config.yaml
hidden_size: 96
num_attention_heads: 3
head_dim: 32
norm: "layernorm"
norm_eps: 1e-05
positions: "learned"
bias: "all"
parallel_block: false
init_std_qkv: 0.0648
init_std_up: 0.0648
beta2: 0.98
warmup_steps: 200
max_seq_len: 512
Each number is 500 + 40 x the weight over its row's rms, rounded and kept within 0 to 999. Layers, rows and columns count from 0. Numbers have three digits each. The size before them is the row's rms in percent of the matrix's.

# layer 9 attention output (transposed), 96x96, rms 0.163, rows 81-95, columns 0-95
100:540550539414458467483522594485458510423520458483394455475501486510480459509521481521486483568460495567543538502527523539492457527544490534420492466477461434476488506525475521495407506494485471476456523440442561520585492490511434500463495481519516455516381532507518491454512487519522532514
108:530497362523510545484503438458496452546499430573486529493447520496510439491392490588504462454498511542518488515484531491504481397552469502505480482464499496498490512505470483525422442444576499526428496494500484510492534474577515482478454497566492485554505515571486504488521475506476520575
104:535447463482530476492506481563434494524512458506521485500443445535538448525554465468560484490457516516527480427504511448514530500599533417464510496512557504623467521501467493462456549498478534588473524481509627556530483493489494463501427476461512506457442512497513517506504555466545498465
101:441517520462458520429514512524476500461502473508440507499497527595450460478540489483495531475487490513478459397478495536587458474461498580489488512457451552616439519457558532498491445424534475466587517525526510481471536520494510550456481440489525504506534541576525565540519515476527490528
100:464475513509448490497505503437567567500526452432467445466507543492566538517545513522525537555494530447428507470530515482527510454434475540470486535545601496489514508549408456550437485535433527549522560470464445525497446533491503532488485509552584404531477486530485507483519536540501462521
100:532455563463552457561552533459471471549484489489534540555527520532479509528485533480508493550584452531623486487508541521482530481461449556530488544534515449491464507464432487524550491573476500489487502577514486475518486466461536532526532535433552554545528529483484524510465490526584600442
095:414548532490444438483555510456532477495494514503535405481474491442463506436543516458489571455501529540562522473547500544484572468542464500529524532474480437461544569562517552528452452501548562498500501526564455514521479532448557507480532442500489562512519454545568478517485467434546504475
103:513509517458572549453518498454463505480402513533492547542502522502493494520569504502522522457572547488468483566467417474484509512589513500487473481531516434489433461531569551522438526485598523458524467448478539477512517522504393548518543521528489509460573485524420497465513510490511495440
103:519540551502492569501512476482564474471423508537557558485512488473476574478492547549455540451458432462567493478511466553516504510527465525436496541570444480561552480530527559516481426456531511502455466499474427465524487557473442490533495472470525458504479554461537580450529554471436510545
101:528556477497493495437498549455559427481484491510455441480540500497467487543542441485542475538535489518515466464448537458533486536528524504428549549563516527525509458387512555527548462541540427543438508486524448480479420562491516521464538586555503519529499509474453482531487456469493464582
103:447503474584501520479497549511607506533469519526519491520544523509501492530478527504525504529560437533497479472488489546496415552530563494521442480477561475454496580449437560479483504525478509560466468553491466524460506540409478548484506516586554518468594516553517579440486531483473498489
105:489503531499482508529487476531481506515552501549427514459484501508545547638499511439461504538509492432499490478535467503441505477479579507518436515429499494461536490509439511456370529508564463431468481571457447494568499515531482457494516575496495552507446550476517475495506537458507551535
098:494503491487614378473467551558524541538445583567508496493496468569445528551499543511511516483485520475427540514536513550500586512482549564456453552447499524550471463533517507480499528498474528449476476511497486496515498482519484510482550472505491454543540450488478446481435456444495592478
110:486492507518449526513522486544484545512456519472516499449585456498499463488476530478577477440494475527508555506429447588471487487488552481441514469520530515554528467480576453507531414569584446553485440476487474416518512522492429478459520492483505525582459411529494498488451462461490507535
113:470554476499493512493489493441459479496520466572520421494492457466479474492468494458518550564495556450559538512533520507464497525495496473491448436473454509552398442505507489558444503520428507442492490418497506497406485479513412426508445512423530464457527487520459503460461457559522446476
# layer 9 attention value, 96x96, rms 0.138, rows 82-95, columns 0-95
120:523524599539468444529401554444466578457502520447521539485455512487473542488549509491482499617452476476509435496498544465557506521467520512527490510570525498491488544494472468544532473482508483545469466506531493537472464457493506613521532494521400545535502504468496500478521437476449429523
110:512467523470452563505539547476526540508503566507524552484468500526486580463444451522499536521584581474484492499484579493477472487524511555510511537487516510507533431437496506486435516484476520448590525513478466471480519403455502491490543437610539476467511482456495536453518464479418436545
106:572511528456449495483500506496445562530490413559569512486468491465560443511455479476554553500479469502493596479502554415405494458483494466573518463485557504534537461442479494526429483511536518489487511468561480483506516577519504539518413553485478437523419501459528497503495525522475498504
113:492453479492448492536494506517491483490434504585545555506477495542479500523559554466455506453521510535509438550498490531489515632462542500447562508526492438461535585484570538513430529473574521478470459563512534460538563482581463478484479475448493501424456500491549516458510449488518487507
112:422528524520537505529511531490537439493519511470495492478536534487537496552530534472469555462577535501483483434444429493479529557569494533524517433489472559472461438533465459459504444458476558530453541514500545507508448510491455526542507522507579421535567458496575535524427576443521497543
112:490494500458495542527511460497495476526464526515470516489528492469513493513513504522499484481494512547492469549488503392383439472387553445551547444462504497470467456495470467444611531457449553501530547467479528466471497513520424547524500532569516535539564514483531488571523567554519505533
114:480507512540401550478478571526464498482480498543464431510499508564443498501468482520454473456490457540495453483533438486492503416575467481453478503504534571453472513460475523496525525606535424495470540502550489568519520501539604512498513442521499548509505538508478515519576544522517546578
110:497517521536550465547472502465480499494490524507562524460475478422569458486488488508488442478451425502478537419461470517511447513552502486508495509508535517532528439446518529499536574564520536538477544520493471552446484390593458553450488517482552549511440476568561480503530535561539550538
107:487423504525477483502521504507462536519506423460483517451492494473534494462549499459564506534520441570493559533457470505463517580545528496491454481479418485519434543497435504495492512458505458466493617437508485548550587520503502495570438487509530473541458482485552580549489483529479437441
110:503484514546535532525498522514465511513431463489486478515472584519508566529518431494529461423521464482565531491493468431476506540471451462412479570591404530496520470531516543527535494479468571465482519510531548509593548499535483531543541547507502556426445432521471449511460509521510508475
119:502543520605562523475448468469487472468485566460488497547497585549541475547416528458513499475461424478488513582515548491568464486495475513430516449572557483485521479503573450485514509516498535493516481465512500525529475490503589464494514477501509482568570419538466451465507509451555466485
113:485513524535519506491531438495509470477538497404502450503526523482432470497372443481448516490525569607550522487572502493530517530521473411448477451476448491522490460538498512489565483550562536514527498448502493439518493523515456450482456485505461494516558479515486523593527511469569447501
118:496473485515466443476503483521519484480422424463469464541489549496577442447426466514499473582479429479494614470558490502499587494479494475521496537453473509504413518496462536453523599491530505497489526517483512498534556433478522526543521506486441515491478557494530483508546503507597437506
125:470487480423448530522491501486513446473571573410510447440518477547491452589549531515482527554520488547486448512581473503513498422475506487504518482432478499521580495468504501452463520489524482469541488559587486474449589480510499560556472440507468497505523463484530541477431528520455462511
# layer 9 MLP up, 384x96, rms 0.196, rows 0-57, columns 0-95
104:528468574528498511498531509492479508514491514510456472537505471514515556501483514470549567492571487510503468550526553440561469404576542524531544511502488521493398480381541552498428498465437498521447465464494473503422506493499491481555491522537507515555449511429438535528485513588539518517
107:475469544491563510558552512546491445525575533439531480452608465463530550432568459573553522513472440536541492582512522508524463471510521504482510560478473456562479515489533470506453442468466476477556496493512484484505507519575557504492579497527465519497539522517526511529559574551516549460
105:540500492519604539552511517554531546560513557525498475501443540485435517475551534554528528511556523504515492555539529467545523478519522507418570503450460489552509561502484487442541495570495509572511457489462511454493554543542501461524490439511546489460512513473445450494521460577535597559
095:481522550458518448566447459513534477491462514412478523572474544580506510464473486528502533533505494495439501541505495489557537550452522527498531476608473440501457484480490514388548450517487557498450477438410543461452502450538436527532550522473455535492541440526494518522520519513492537499
091:491444490519475441471436446442467524483530558520411484486518472500477504494487512565531592535458494458482534538479501500512532486534545439454501549518438473438499499490482596513499469581491568532484502487571482375505507460488547449523459548449480559500495496486491510526465467537551555456
099:504505518558476520605518480466459488461481508529468450504515526438486455523468477459361515478573505561488496527582517481467519449459521554503493503518447506452533522515444485451559565515512447520429533490530496473505545465483561479526514566466492480544503460572465488554560581486523494511
100:506552502495528469535600537561485522480548469446453546541517532526491473538531538493490511539441522564545479554483502544567524585470455471548507483520498526566512509465542391498453544481535585535537506477489482547520481516499555454511453547577523438594495516458476512526496473491548531491
094:438568479554503518500491488436542510517428443539527474445598479504450519433596513490509432492469511476471554496524479442526499469553522492550472490551476460507458460412496478482422466505481456448526546497520563472553576517488506539452494449527487497545468507507463505499498583443542487471
091:473458442556505542539513501521497503494532503552551427515543513495549511504482543529541457455406514571494473478487506507464542536476551476487514515538571517471485495518491556510483472545556464454531543579559482439537411576578531528535579466531498483484509553531561532512456551450475454549
110:592450548497521448534482544487460465538530446484496497564508488457463536503571518574451547487503568532516454555529516560561530585488496469431528534468482493518511559509492504476456510559589520498491518499488516584538462502417457485454512513456527506523552524591453514448460519500493473525
099:515476523464466392439501471502468449533511543471510488519471507530495519484496502534499488536491529538514525521510462564557523380517561476489527482519460511511463523422443448530464504503520451452500507416494503470518524506575549452505409533511563554486489459497632524509525500423495469489
107:519525519449536486568487492555526535568492449512448484485547551510474464580526457533521547496493454630493525465568504493564492471502512541496584527478488463487506525506469458528510517535512570546471460559450443472555545582537485543499476482473551498557570460478502451543469508490465510564
103:563473454429378539515508554463421489515501569537493517484493490532489510520531570454540565527518562456523486569516487394498591498518505483518508483499604464548513494476544483465480451529445504464501538548571483516430555514494510557518510501529503474456495499455547507460508498487507495513
094:470505564468472506425510550495512615504504474502469472503534523534468451589564517460515528500431455522460576547541529445599486506503480479501486473521446473516525504493526436592463507505486514513514513486506497559467530442545578500539535532517487515471570495445527495520480467516401454463
101:462536486461547465471479514483537452475511570568510480518517471541494554496534501540598506494480561518521520509554454466464496497468535520458532466460508509494530471482545507481518427533464531506554527524586448504626394489534536482523531438486463475495545561580473537554526547460494521543
103:534517514500470451543516435497483530475453497438454445527606503498536468475460511502497506467497503513474413507606501485498550485479581520464580456541503464486442492550560517500553528444528493500506471538432497469512510463475523450514599495526563482527485473544543485504503582535431570501
105:545520495529497478454538597453527528509509561515474504515575494526485491495541459440521451549525499504445515486493476519523464458440549520522498527545449470562512543522511509514478509480489465554514439441476549468611468545453460437525503541554526434489429487545423550493558568543444513542
092:484477413488485520440521566487532497551563512429503445424511486413470539456513513521518494553451533523527533510562527496505532468537516462552552484579521453462486466475458466534495468539466477465497478433497508488518514555432498413478477543543580501506556511481526496521502454622512526496
089:485456416533501497478522540486514607567478509411450453495551503543487497447515406514520525525426512524417512495482496493498606517482552536471498489494504456483509478495506510479473525465535511610519495597504550500503459482496503499524496445513534502402473477463537476563509481512479563525
109:496528568460520473499558496549505467487550486529468481509544427438439524489542455507467494482523529538437523512448479553549466543500513467419479603456499544504547477435534548486503527575529512520583494566503535552517475504490579493542510453481441494507504532480516561449541549488573496568
098:475530528605472487576550524538567472545508541463491492522488470465494471607525504491462515543569531489471502514463514471537504455516495551511534465493462483612507482489476441420451469577474542543526503461484479456484498514423467409486543522514444541496454524475504494458550470437528498477
098:476545511504495502495524498464478477501480504503517480543521456475563467525517524581467509463537495467555511550541447397541434497523552524496577460513446510503526496530489463458529455529473551415516566465552505515501548403497465474520542486443532511499450449523528583518594474422498521433
099:580518467486487496496462505484553517484526528501436510459503501526524446528496466414534512482491445471559575429553597468443533468533475548499451493453467502478561540397492550518501477495456475435441571515451486498504527538529502491473503498449428495434463525539427451540539505506449497512
098:513438524494602501537542446520492512576482475482471509503487476411527520489593455480434496468520495470522533508506550545535471523441550491491544533513506531478517516503505517441407467478448465472493535558451536454476570558427500490502511567497483473471446489511426521447557536454436504558
093:406507546539493487451428513530494405490554498565527458562466504449445505491509534529554530490437572460492483410504499518505543533506404478481537494531524469541531536450517486547489543481497455456489494446479549501523465485453516495499462534515517500614488479414514501453528485539477454549
097:530500440413448494539476520500506495547562510552452473532546475514516509476516496477514445558466544529525545458545455559444521566444463489477538457496451543454539593516487479551497512516522520517574494506442448470485546489473543552561531461531475491452485553462504486524473432528560412428
103:450576508458462445532523480523477443551504545487502411484571391538458511477510494467458439447442497563546482506485565528487439487571511503444471475475408499447528475526476454548521497545528519479506461536482585503444502438504467494435462551490522552534533503538482504518521478524502528529
102:577479547559555492494522423509523512547569466536457502560496547463476524552482491507547538449483522544572479462542473518523530497535520529502603589480490451574460490553491506536478565545492491534534481484487403536496478510525530543544484506577464539528568471494470543513561478444483496512
100:548522457565560453493485530533506486508485479447435495561536507504495453449554535536535574535473523446528451545484483508503455494444525481548507537516536508525440463542446456578577496478538549510496510487532451506459494627503404509535514545495555457475473531494540517426463514527515462547
095:548488474505497466476533503509452571488488509504510468565531540519513574474504433563551485528480551532522567554564529498529562516552517570494518448481484548498480504430472482564477491522563474525632484443468520537512554455438501510524454532591504480569535529477449489467453531484508483488
105:503491464540508506489465536548499531504456511481446481550499507507536485536544476438472385515453570530506558505523607556447545449547526521569463502479498445498477451488513447538493495513511517490480535494459542559489457441537536457538543529562580578509423544510472498518571480510547544498
110:549487520473521582518434483530479497521452511495481504498396430554506514561568530493505551494503558461556520571511558448533523487551533542507518524464508456473496394473484501506424455474472460496434462478501508427462501588488498537437429533507487427460533523501527496526564505505500525501
093:436530473497472482544468508558494478518602471494440496454501478503488484469501514476503488500510474509514497549518569423542514497537426445547499406497451557463492561472492436534445513498469424514511542536562556504525502461528431526486544520566554559553529529434503494549552525488574499559
100:492551458447417422505535504507494432527506501550431495440454496496561550520511436545478539444465461548513469514475556434477476518520563479489490536440493506461578568536487452488519436494457477461464488507472536503558487485503512501470492553539572566477449529460529541497457522486563489587
102:494547458486430433549418437507480580552513489502468552544519522529499497465557517484453512468505517467501438407556547520465552518534485521483487442548482464554489501508456518455527469577537568485477483407452521516517507503484495537510407506438411475463478479536483519532539461520478538505
104:523606511461500466517471442558513565475485560486468523478479442503449576576476420455549523484568475426433547547506552524452500536503545547499511477490520500512518478557526464455549453557484504473505557445469538499508521539470476477540394454531502487542462514525535519514504543518535501550
101:517540542487485546534579480419520546467543483519538558469504508438538494462555484514559517543528552545497473466521554473519536452617460523537464480571483485473542527509494556516486503517525496546489531578536492487533527493500483529547554452569559415489517546408501495466459504566455525506
100:542551514448494559541532471443446439514513484481455474530550511537504491537546498463600521512457497531536527550441507553552566571512524580557477502429525530502554454495449450513504447446531549448473510432489560502546548498504505497511513546484548520424531558474513523462559529522539480467
094:589473503497508514516489541456534445525544529511453510558485512478419510553497523542567416408573488540493479524480470549476480480570589512509518562528449492472491480516539530490455497417512585454528489501556526440524544499476556468476420533484493456497493533508522508547436468469488481545
099:507547494482530474522472458547541484579529522475535576494485525440523482534529447466520455467453453468543535499503524475536459487499546476542561453522498564522537593461530448535503392503524492553543546484468503481502468486471548444499478482457515477441556544608496505479479542488452601519
102:470467525459472490503468525440524440507514460510483488485468489503470468483489458473567530464472509451505531430462633567536503495555505511550396531459467515532569543510437512543506495563473503495530543538498443468449440489576492479482496451467488470497567547435419553522529492464498522465
100:530568536425526450500462575445502499502532481473524534531494458450497529503617459529562449505448458556475498532490445519550497464481497535531518521523517549503473570474514520516528439546579559476525527507502509456539454472450545520412511461468569568415518475498503545459475526524516536483
104:563413514497462500539464534503477529502491505547460469490479515437413562524496542477542464561472568462507458513503519530547523551442520497518543434520482481516504504515473481550524469450462534521454492499516584491486494443510476443503538489461574550510495607471458446448460499459524403573
103:408479521523507452471476550493545509439526516576540566521541529519483591552505492487475506501508551448550474512536498541481494418546421529536511523532458478492603491439533544536515495494519505533471551465537469447538473524513536549522434499508535594500475492463562511510532547474590497489
100:485445507500548553502466534447535481404506517544493487473517481483520499493526465483449472494473536576536513497454524503560502520526510496479499506542478483418429504518549456555517516436457488455487468430580550527534495583521504503579509427523532457442585456409532527569553508463495497509
093:541528550461541538476454543545426464557497590453550514506578458549535498502521476496524568501533581506525534552490411511486575555547515545515496458467449536560515497550507554484496470474525486557476492504493394526524502487546504589486496493535516444526497540533452476484531537467465529481
097:540524487493520471547491555558553462530539532562439424554429595500551506477512502403467523504506544454468509497525490510509512511508520452528457477504484523517419537454503491556524521504493525531457511460469557510449567550480430609539504495514478547515496513519503528544591476441544551503
096:546541491439524460506516495450544520490472520445509500510474416423438541536482454485513440531501533581446449505485573566442495531501526445465449481518483491469605543495486489461503412466516506563490561468589493530502458484466436471471509455474509481533440517486457473536514566491540485495
095:575544491492513557525447470543493506461460498542486518464450538457503487482478414495476488520509502522474526537489598540477563480474511454556501557547448514476507533497530419469465467469550509482478519493561516572461535509467477569528497561596497496410497526452523512503459481446562603502
103:539476528558456484522449441513545473551446507473500458428530532557506473549479527476479535520494538525419532552507508382510551505479501536434473461543509542487566525556457556489511510499458544490472471475557515545436463440504452589532496457495531509484525543555546508533471550427540500540
102:468481579510491457520541526426502552491472525497487547524493497434514501563520507553481505503505490483516499527487498495527553517546508473451510570376509595548609520501547484519502478453540444547564548557567511473491429533474470540564552474498528497546480570493543495443529484546519482498
096:485584483457426451498551460471464567567471547473430461493423498505477513464490511471481445454461640471507434490465494478492514493517557523530557504499514504489577492591509537560503440464501499519437487465505531517503505492552481511549489454476514545431543480451488490542469527480536455518
102:407483491452456500555489509477539499456498431509501557471500494569503460532547432472532481460576469544538522451459553476462475523494540473445575483494427519461487446456512531453549553506515437492419513512513490411545518457529479468488432504488501497498514455393559490487490533490551533481
101:493634431431465431538497478470486517544504493429462528497482482546475466533428455461501429473506470492462497501476504557540438493557499508534499461546518500457496545492443411479477509451525510497471498544569482510435522498540547510495404426498500467524432477498521457488510499487533532569
104:492485481536522476512463478507506439429496492438501486436536497557500447402603500514486470488452579546533514540533526576518539539515514554482512518473477488517483473503427432416482507555517547436470471463485516479510469497432493497487586412552542482556480480446519526523447512459520501474
098:554600545468477445635441482487509503470488469478492540462476461439480442409456509551447457547463554464523479480467474434482517458528502460482486499475500557538538511498505525438456495500531547578484577551464521495516407449511489449530521506503557504533499483541491475519522493502524475493
103:513487448474418531451486539487478468460525518495462442467540498474406404522463567509514423530524518461461591547516492472516542476459515506497471445505511595577514521537507531415536547463498539551472494494468526535455435496483543497535512491476508477493478468512495538552505453560561431525
099:474537518498473466511518486474508489476511496544527483538472448489537606535550515435553477512458530533499471520481521511518503440632582608577508474508534462444509546459420499463499489482466492469407489515494510506508453509488499483516501542555534512575441555573526532517485490493462529545
# layer 9 MLP down (transposed), 384x96, rms 0.22, rows 0-57, columns 0-95
097:540476509477548466488535457506462584496539597554515428531539549484509501493520514475516540506517456495423456518494484513527536475510523503485482556476450510473489474594505495438556534481405525489544494495428524510546489480612548496519474478486543517476457428497508500516460550547380492526
098:502532462460509524452417549478490535509457508563541468546561565490561505526529509483567526482489488515496514499511500446546543590521500460468472518418532521559456498454533538460482490497516461470499494565601524423483524530588490432495477502527503548488421460553527487441492482470488539424
108:555465440595501453521523429473457496560462463494456434539488508482541471524519512558455517458567517538544554532473536484509501496465564491465424497542486488472495498515465500466510493454472519554537589543538428504470593498460504504523434524553461520407422530494464516547516541521488503485
101:489463530484464493540469532579519487549549556463449555504464515436502519488570534549486555432545512500537525500527477471502540439451517477539569527451559462504451504510441523463558491446529531461442493580525534523550515523569550502490587521538486476506466532479541549403531510448471484540
084:468559501434509452543579517437434452452562491515519490491537475533465534425519460505480561523475489568478478523538502528513488509500437541511490566510455510376541521523458581523503504454494532447475540577466498446506497481474500476580485530537526483518458499467547508543477525524499466600
102:520530507507474484544421495473533553515571530548513478504518481509389423504493528437443478422509446504472497488516479542513530558459478450537561458482491486527480491524472441483486551494536425540460482484536512520509540486543501520429525444552561489522551372503507520550476485486470580525
084:531460563554495526424407459464531488514421504490542522490539531470456487448487480549483470439530525442572579463482467559485500459516481593486512481551501466539513413492437565467529481511456467490501502500516487478518513521461460531542502510464495579475552480456480478503567558445431484528
111:510487518479491496524521460581468458451487470518500549464443509494516547445472489596503464534517500514530501475503507487475480514564555481516536585493452573500458527425536493523452425459520476504472453400544513530564472493520440451558471532530468555485529478505399473470530462445442443467
083:534480506509527468474477517518535483547448565464496521549509570525461500506477473541435586472511472534580502521546525508516456506522519525455455404516511522574376521487539441433471525524547486527516529449478522495482558513476515488471482465538492460437547497472466452538545531518404573527
109:456534509489546495552562511450544498466459470521556513470543625532479502537517488522530483424470434493539448538481529512511533520478465509495460435519526501486474489438463428494501535506519548485434543585469476465441536429541471506466466594495543483467521414455460486478505475532566473519
096:524489543552474483499443459546494450546490473435522484494500481582480435500402450541457511449505520457504519550542430545447509556500461481412426506495509526434476542505504527521523587477385511528528533590524525523466475554455506529541495480466522504536520538527465507487470495545542502479
105:561527490413487498511540568485501508473478496523477466545489475465587519577463403456489481552526467409519488490494492516502513585575489537462470537510517495562478471499537519513495483472473514547558477476475476479439544498498543442510481486490522529483612605531488561491427493547470501508
110:534503484494443460481583530572517490513583528500487510524493451490447484499536489488513394528497432498506513569517507512465503561490461511489457493549511442510467538471445492554495521441528437439526502455518503492529475500517403497516468539563545479594581597445519525533548472524543494514
097:474519462528487615503494480480528466480416475367530491523565515493515548505522400516491392447516494480538448533493442475438519553510527499526501549452535490544486558532467463503521517473503476474504502490491506451513465407471469470501455496500489516490531594516531485505501484494576515555
092:561530504488483493510456545531487556495519448505549468452535501458492569522523504486519498512528481458492499516443471488483493455445528466486555509504474528573591493467440546467464471535502480463542598479493451498407484500521551527467530574528496557544515523616513508582463549483495592532
106:497482501522465530498437464434525533468492426485579508485456514533439492484495452499476509489498487502617490520476467500573540411570429521565484508464508500535471475525544489485491505478480568525420553552488499499489496499436451549490457515498465506568573542461561436568479506478431489476
105:418502606424547456509500557568596548485457427511510518459486521533502557433536545475502582489548485475495502400523488489461517504494504528526495463494450531495537505447472531507497479428475520495489497500472528497430535482599548490456478541542549512483467456483547500465468441481521487491
085:512544590513532472489446522522476481475541476562500602544538512523463409576500506532515558494487468551419442493445484555497516533428516513499493562396490532575500527474534470405485558513550486563514538504463488501512495490471484505494472519444453449517438491491514519494525489443504510530
094:488472501559600484510486543486503470506487536471473601467463465504525477541510472498504435492463487458561557459501463507449512500471484514485479454473587520403525536456471483480489487532504495475511499495478518349556482464466456521497432442456530479568485511469503509532528449468449449570
119:502610455536568575511467468503512493550526478539514518428523514568560508515463580510585495530496392445488403530512507464530455475512478547473503491545535541507552457553475479491513477474510488495462522482522498437493511559505449480448434506421533515496452497527512498534415494533501501515
083:471439479488547509495466509455521448483527497520452514457534467508478486536480526469475554460542460468533470476495447466476518457401436592520501553526477491558517501516549530513547497563423536462607538478556490491533440519465435457470511507492475526576538573437479560457484461496457461471
097:533404460495455493517526548557492465468539523506499498495533566465527518515561473444479438552467496452466445475513474543481590546476493451476498579529556530495529528485482555559455505538527460597470509516515443486516496543428565543488504504615457545484541526530501447471512503492487467542
098:463517552525489512498522476478511444544456559510526545492542462483469481495514500528529484526521497453512483458562434512517543402515449547470479475539534516494546562493493471494478493575574521479495499539461478513489478453489504518491464473496362444485599419588459445424499514551466503471
087:485553389506513436453534504529498520514472461495461531427515484654500496508448486517513520480417525524479479492515505478484533485505485524471420468545525420496471463523496418505523512484394514516511482540487527497469460499561445513495516463469544488524499457477534420523454463503545453443
097:489516545511470513500546507505473509495496602523497454522517523426526497529485504507443489476572486552525515390500581475500517629547580516511479493458502565544523481492503434504543480483433498505537508488482440447516468517504424430509473493481508528368542508502522479472479540528507504493
092:474479559553524420451615466473543540441505561525479504557498507475548490566462518446535484390489481429438488519429515474462499509494542504499500455487486499520543497477466531443492525475547459519520446565505506525503468423505575556569539484432575493490486509510504508508501501451512513535
098:565517485488507412449482521490537520460518458485510484498538556476414478552514616428511518488471513552541506537531549492464465496509505461500568443453451546482434512475530578554474544407452501519518487530517531537562473556504525451533536532492499462498462444482453480484446561541480471468
107:523534510450571510526496495494498498584519533491550506508457535555471508545556516511570447537502563537539551447477507495512502472430475546522560518411551509502474453455447506567434515489498509547478552425498528587520562511491447472477552469493579470574450463515457486513534553472528481523
102:448497524422490499545520467461523483427519469514517519466520463478508547512527516467505468487486470577506588526498537492490594621546535558543506515542498517459598562464488491494474514571470440502483485557560518533516527470523558503558547531481454533522488420489546460496523494475491568461
099:528513512520477488505527399480562509567481423536481510409530443496493504442508526524507494463529436476519560541450496422471473526506491513539415469530513416572527450529517481501531454575406529520438531547528454466488528501502514459541495547478483542472402513471530494504508531531479506470
095:464505448457493563495403511468551410509493489578444507549466467485554536496494490554533481465462481513517490501426496441552530462480500474487527513501439452543490583499489416469475472480546497560483590492471479482516547502501506423521519447444440531521552561504469552523508499535418488499
124:568530507513550518518464560590520571508408516508545495541463482454494488507484537543538542482504481479492552477530535459536522478468530518557429510469497489529434504467491522575474492473565440476409441434490461496576541474534494490473482494484387451511563513508486548537482497491498493421
095:450513453520528467516412511514513503512490505527507514460516439512511453548505579513485429569494519544517556536506486546508381527455622561463521530561479479446462503516517514511569538437519463567494549524488539532528500482508465466506530547506445488435488501488516549574574536512481500510
098:471517532514483572455408385429546515464515477525488508488521514497458562458503472528499500509547577488546598484474522536467535449506454523452509480514523408457455462485502484496531445496504555496588542572530522512473468526515503481492467490487523519464458457525500540443560453538455569471
104:442478501519546550506515515506501535522547496483564527404461513550544540526514463501441503548425541513494445546437548485512453439445500502555519585488492455489535484498503522524476487445469494492477498586562520496530440567434494528489526561487526463447391498502487484492474509414501473568
099:496452536469512489440486437506528475441519546494516526530470546485492470528405425525444493501483508521520431520500551471479555473472405454520537500536482442486518509550507450499473560461555485452610493509479548507513426455478483479485515465562459463549596513470474476492528503541438468568
098:509511467425469480487485483551479507489472519531491478540544544449544434483404491530527501576525508526503463524477513537493459427428555487449517437511494547406512430441559510478483504479490533475507501499496463499530503546453518433583426515523518576424483492524546485479531547490448515416
099:445534503475483497411433527509576557497427545452512523514481511517533529557521533470444485514562487513473464479487521427409438515562507506448515495508475459539482532505529501398508484527471425471446522535493547491538497504474550534553486567525420526534518465524419478550434521492512494466
111:377442550482472453585513485465546561497542497420472516443501487571522517511509546534467524527517480521453478545510534514546548492505581459522589491514568477516524477467455486517489437433476528487586525475449498518408461485470457511460506527488444528441515549525472503512484466518494515474
097:523467443537596502427512576437453440513471566448518430491466452547434529508570529471496464462489489568483495463509554446517542476454467499478488566478522477522578451529479560536546515495474549491468419515528498517550493563554517509548536483547511505498564432533513507535538490505505508515
092:429524523509473529517502487497454442526499534486511560484536481558503518486460520499447492533482458513569472498471490395506503485524555507551525509435510521458506507499559474512548428506484603403463499513457492536502562507493488578586469458563529442550467537541513497447586540512527439483
097:485458451497533493468533475536434452435553515493511534500521426496514491565483530539455533555424484587558498524460487479509432533509541528541430533529535494465462521516496457414489426467564558558583535515526537557496498484478444538488509468542492498476509492448418443495499536483457508450
103:496504540530384471520534537525511538587471515483473535502536460473577468423446531497434560495449447522435484522480511512446468499473414503523521517526457560479470516551551507468501430508538590505484506559496506535532543489568517589463484484493492517528514566457535478550478508543544483497
096:491466536506525508522526501456532476438471475534544450480472462449526407478513416434546476521493539458498447458475514539494513385442563504499499490581469538509514367506495494492513492552483492466485479481542511455496473570520458443472484451531464506525574541459530553544549513516499456471
108:483477538517565486512497500548557478499514519467468521511516503440459407520535453500519413565539520552548475505538438510563541562489505493531540533442476492437491545494479525563521546468484503421465495546527494509486506524537471500489540538467494417550489505402537596479475577494572454490
090:497552521553507462626506477471531568429531408533503545540493526532517468505476469526488522533519530408566409474570566488528517413512471432482509514494491526491437463516479499503553468489461508497494508440527509416487531550500470539532501504564477486519438505523523476528512518524529430521
092:465512504527491440477420501515515532526473524489503573443530520558486429532470469557557427522461489556436442555480462526448481420468548475480569523498460501441574459533448475510496470422500509460524560512451443440506532482476482468477498491490480509546482522544500511504453486464491382518
092:506523490500490513513460608455470407454507485546492523489458499563452491441507484570480555488504505488490464476458512519448543507611460509464553537507535467553406409446525482486497492615552509501483486501467509478447489515490510568549520520555507514462590478468474487500523531531501510496
095:543511384545541491475464547431516474489444465509512476469544528507456521519501457471489582593580506548528529420476509510491501459483457503468446484524534483480469439535496463488462437564458469487490509508533522586508425469493542540533506527520522477562515502551472498487553532510434467417
100:532486456524521532468477517532545545410515506518538489472471534523498473488539573542387557419517554524528492480515539492527511502516546511534475514468487552489426531524525454510494523432428493522525527424513523531435522455452399508535533506525530476534476505460518585584461489428543508494
107:484402516483455503496526561512492504479541460489564488428524547483569466453494496450494534553482460490449509527495549576475453502508512480621512585443570494561508482448480439532486493421483457544566489490551476426502518484508522519465509413517561497490530509517548533483506539481475500484
092:464511480529549506489512482532458430435455473516522544536499557492517494472502464464468465513511436455489497481519589573442502478454494481524445459587534494526482459405493481490543569504458473489504553448429482561425513479500420472518513514577402502509511490494424488501528541541521489450
112:494519457488555516524503455558515514529531437543519558516533454469448535501516482539570479480574417475507521508528534459532511456412508491533509484450468522524484453469440553616442512490588518470523476445489486477453510514497500483461527601458489479455472496554486449551486454523567553477
099:455517526487509596481523551542415475515508501543550489493468503521490529516484503456467495457442468416487507560552501440589535517479471532499517482465490446415465473448508549547482478562404484546506487430472514442440510497476447594510522526518464444482568511495506528510468478512513489430
113:498483525505491487485429580474505527502502478448559503497538514495496491535470466544499468476525501554422493468490450481433502536448528500483515509470580544536394519456495494518398479478452551514536480478449502501552583513553522481536595463472522452472461504509438597471455490488518451569
100:561478549585565512514559455471453559444532470476473427568484521518475460461512510507502521496451473433507504521509541394552481512506498511472461485483526517536511454530481548582465546557439518494411603500490476540516465535516466497482498445454472445491441468557524504514500479455475452520
100:548546472538517417472561543423455508487485521523518504488482474548495512555500507425467537529423463513563495537530430540505506532510530565493376495514534497536550556532482448448480491508521491513488505512555524474531452470508477468469403483490482452555510498492577494407517424530472495495
091:555506480541478481476505533488454443481496541575497517427501529465409460505547580591503546539519449486461455477493511578459453518485491508427428556502491536553583528508469464465570502525539461476516441501526466549558546539499454481457486497427474501438502501512456525498506532554540477490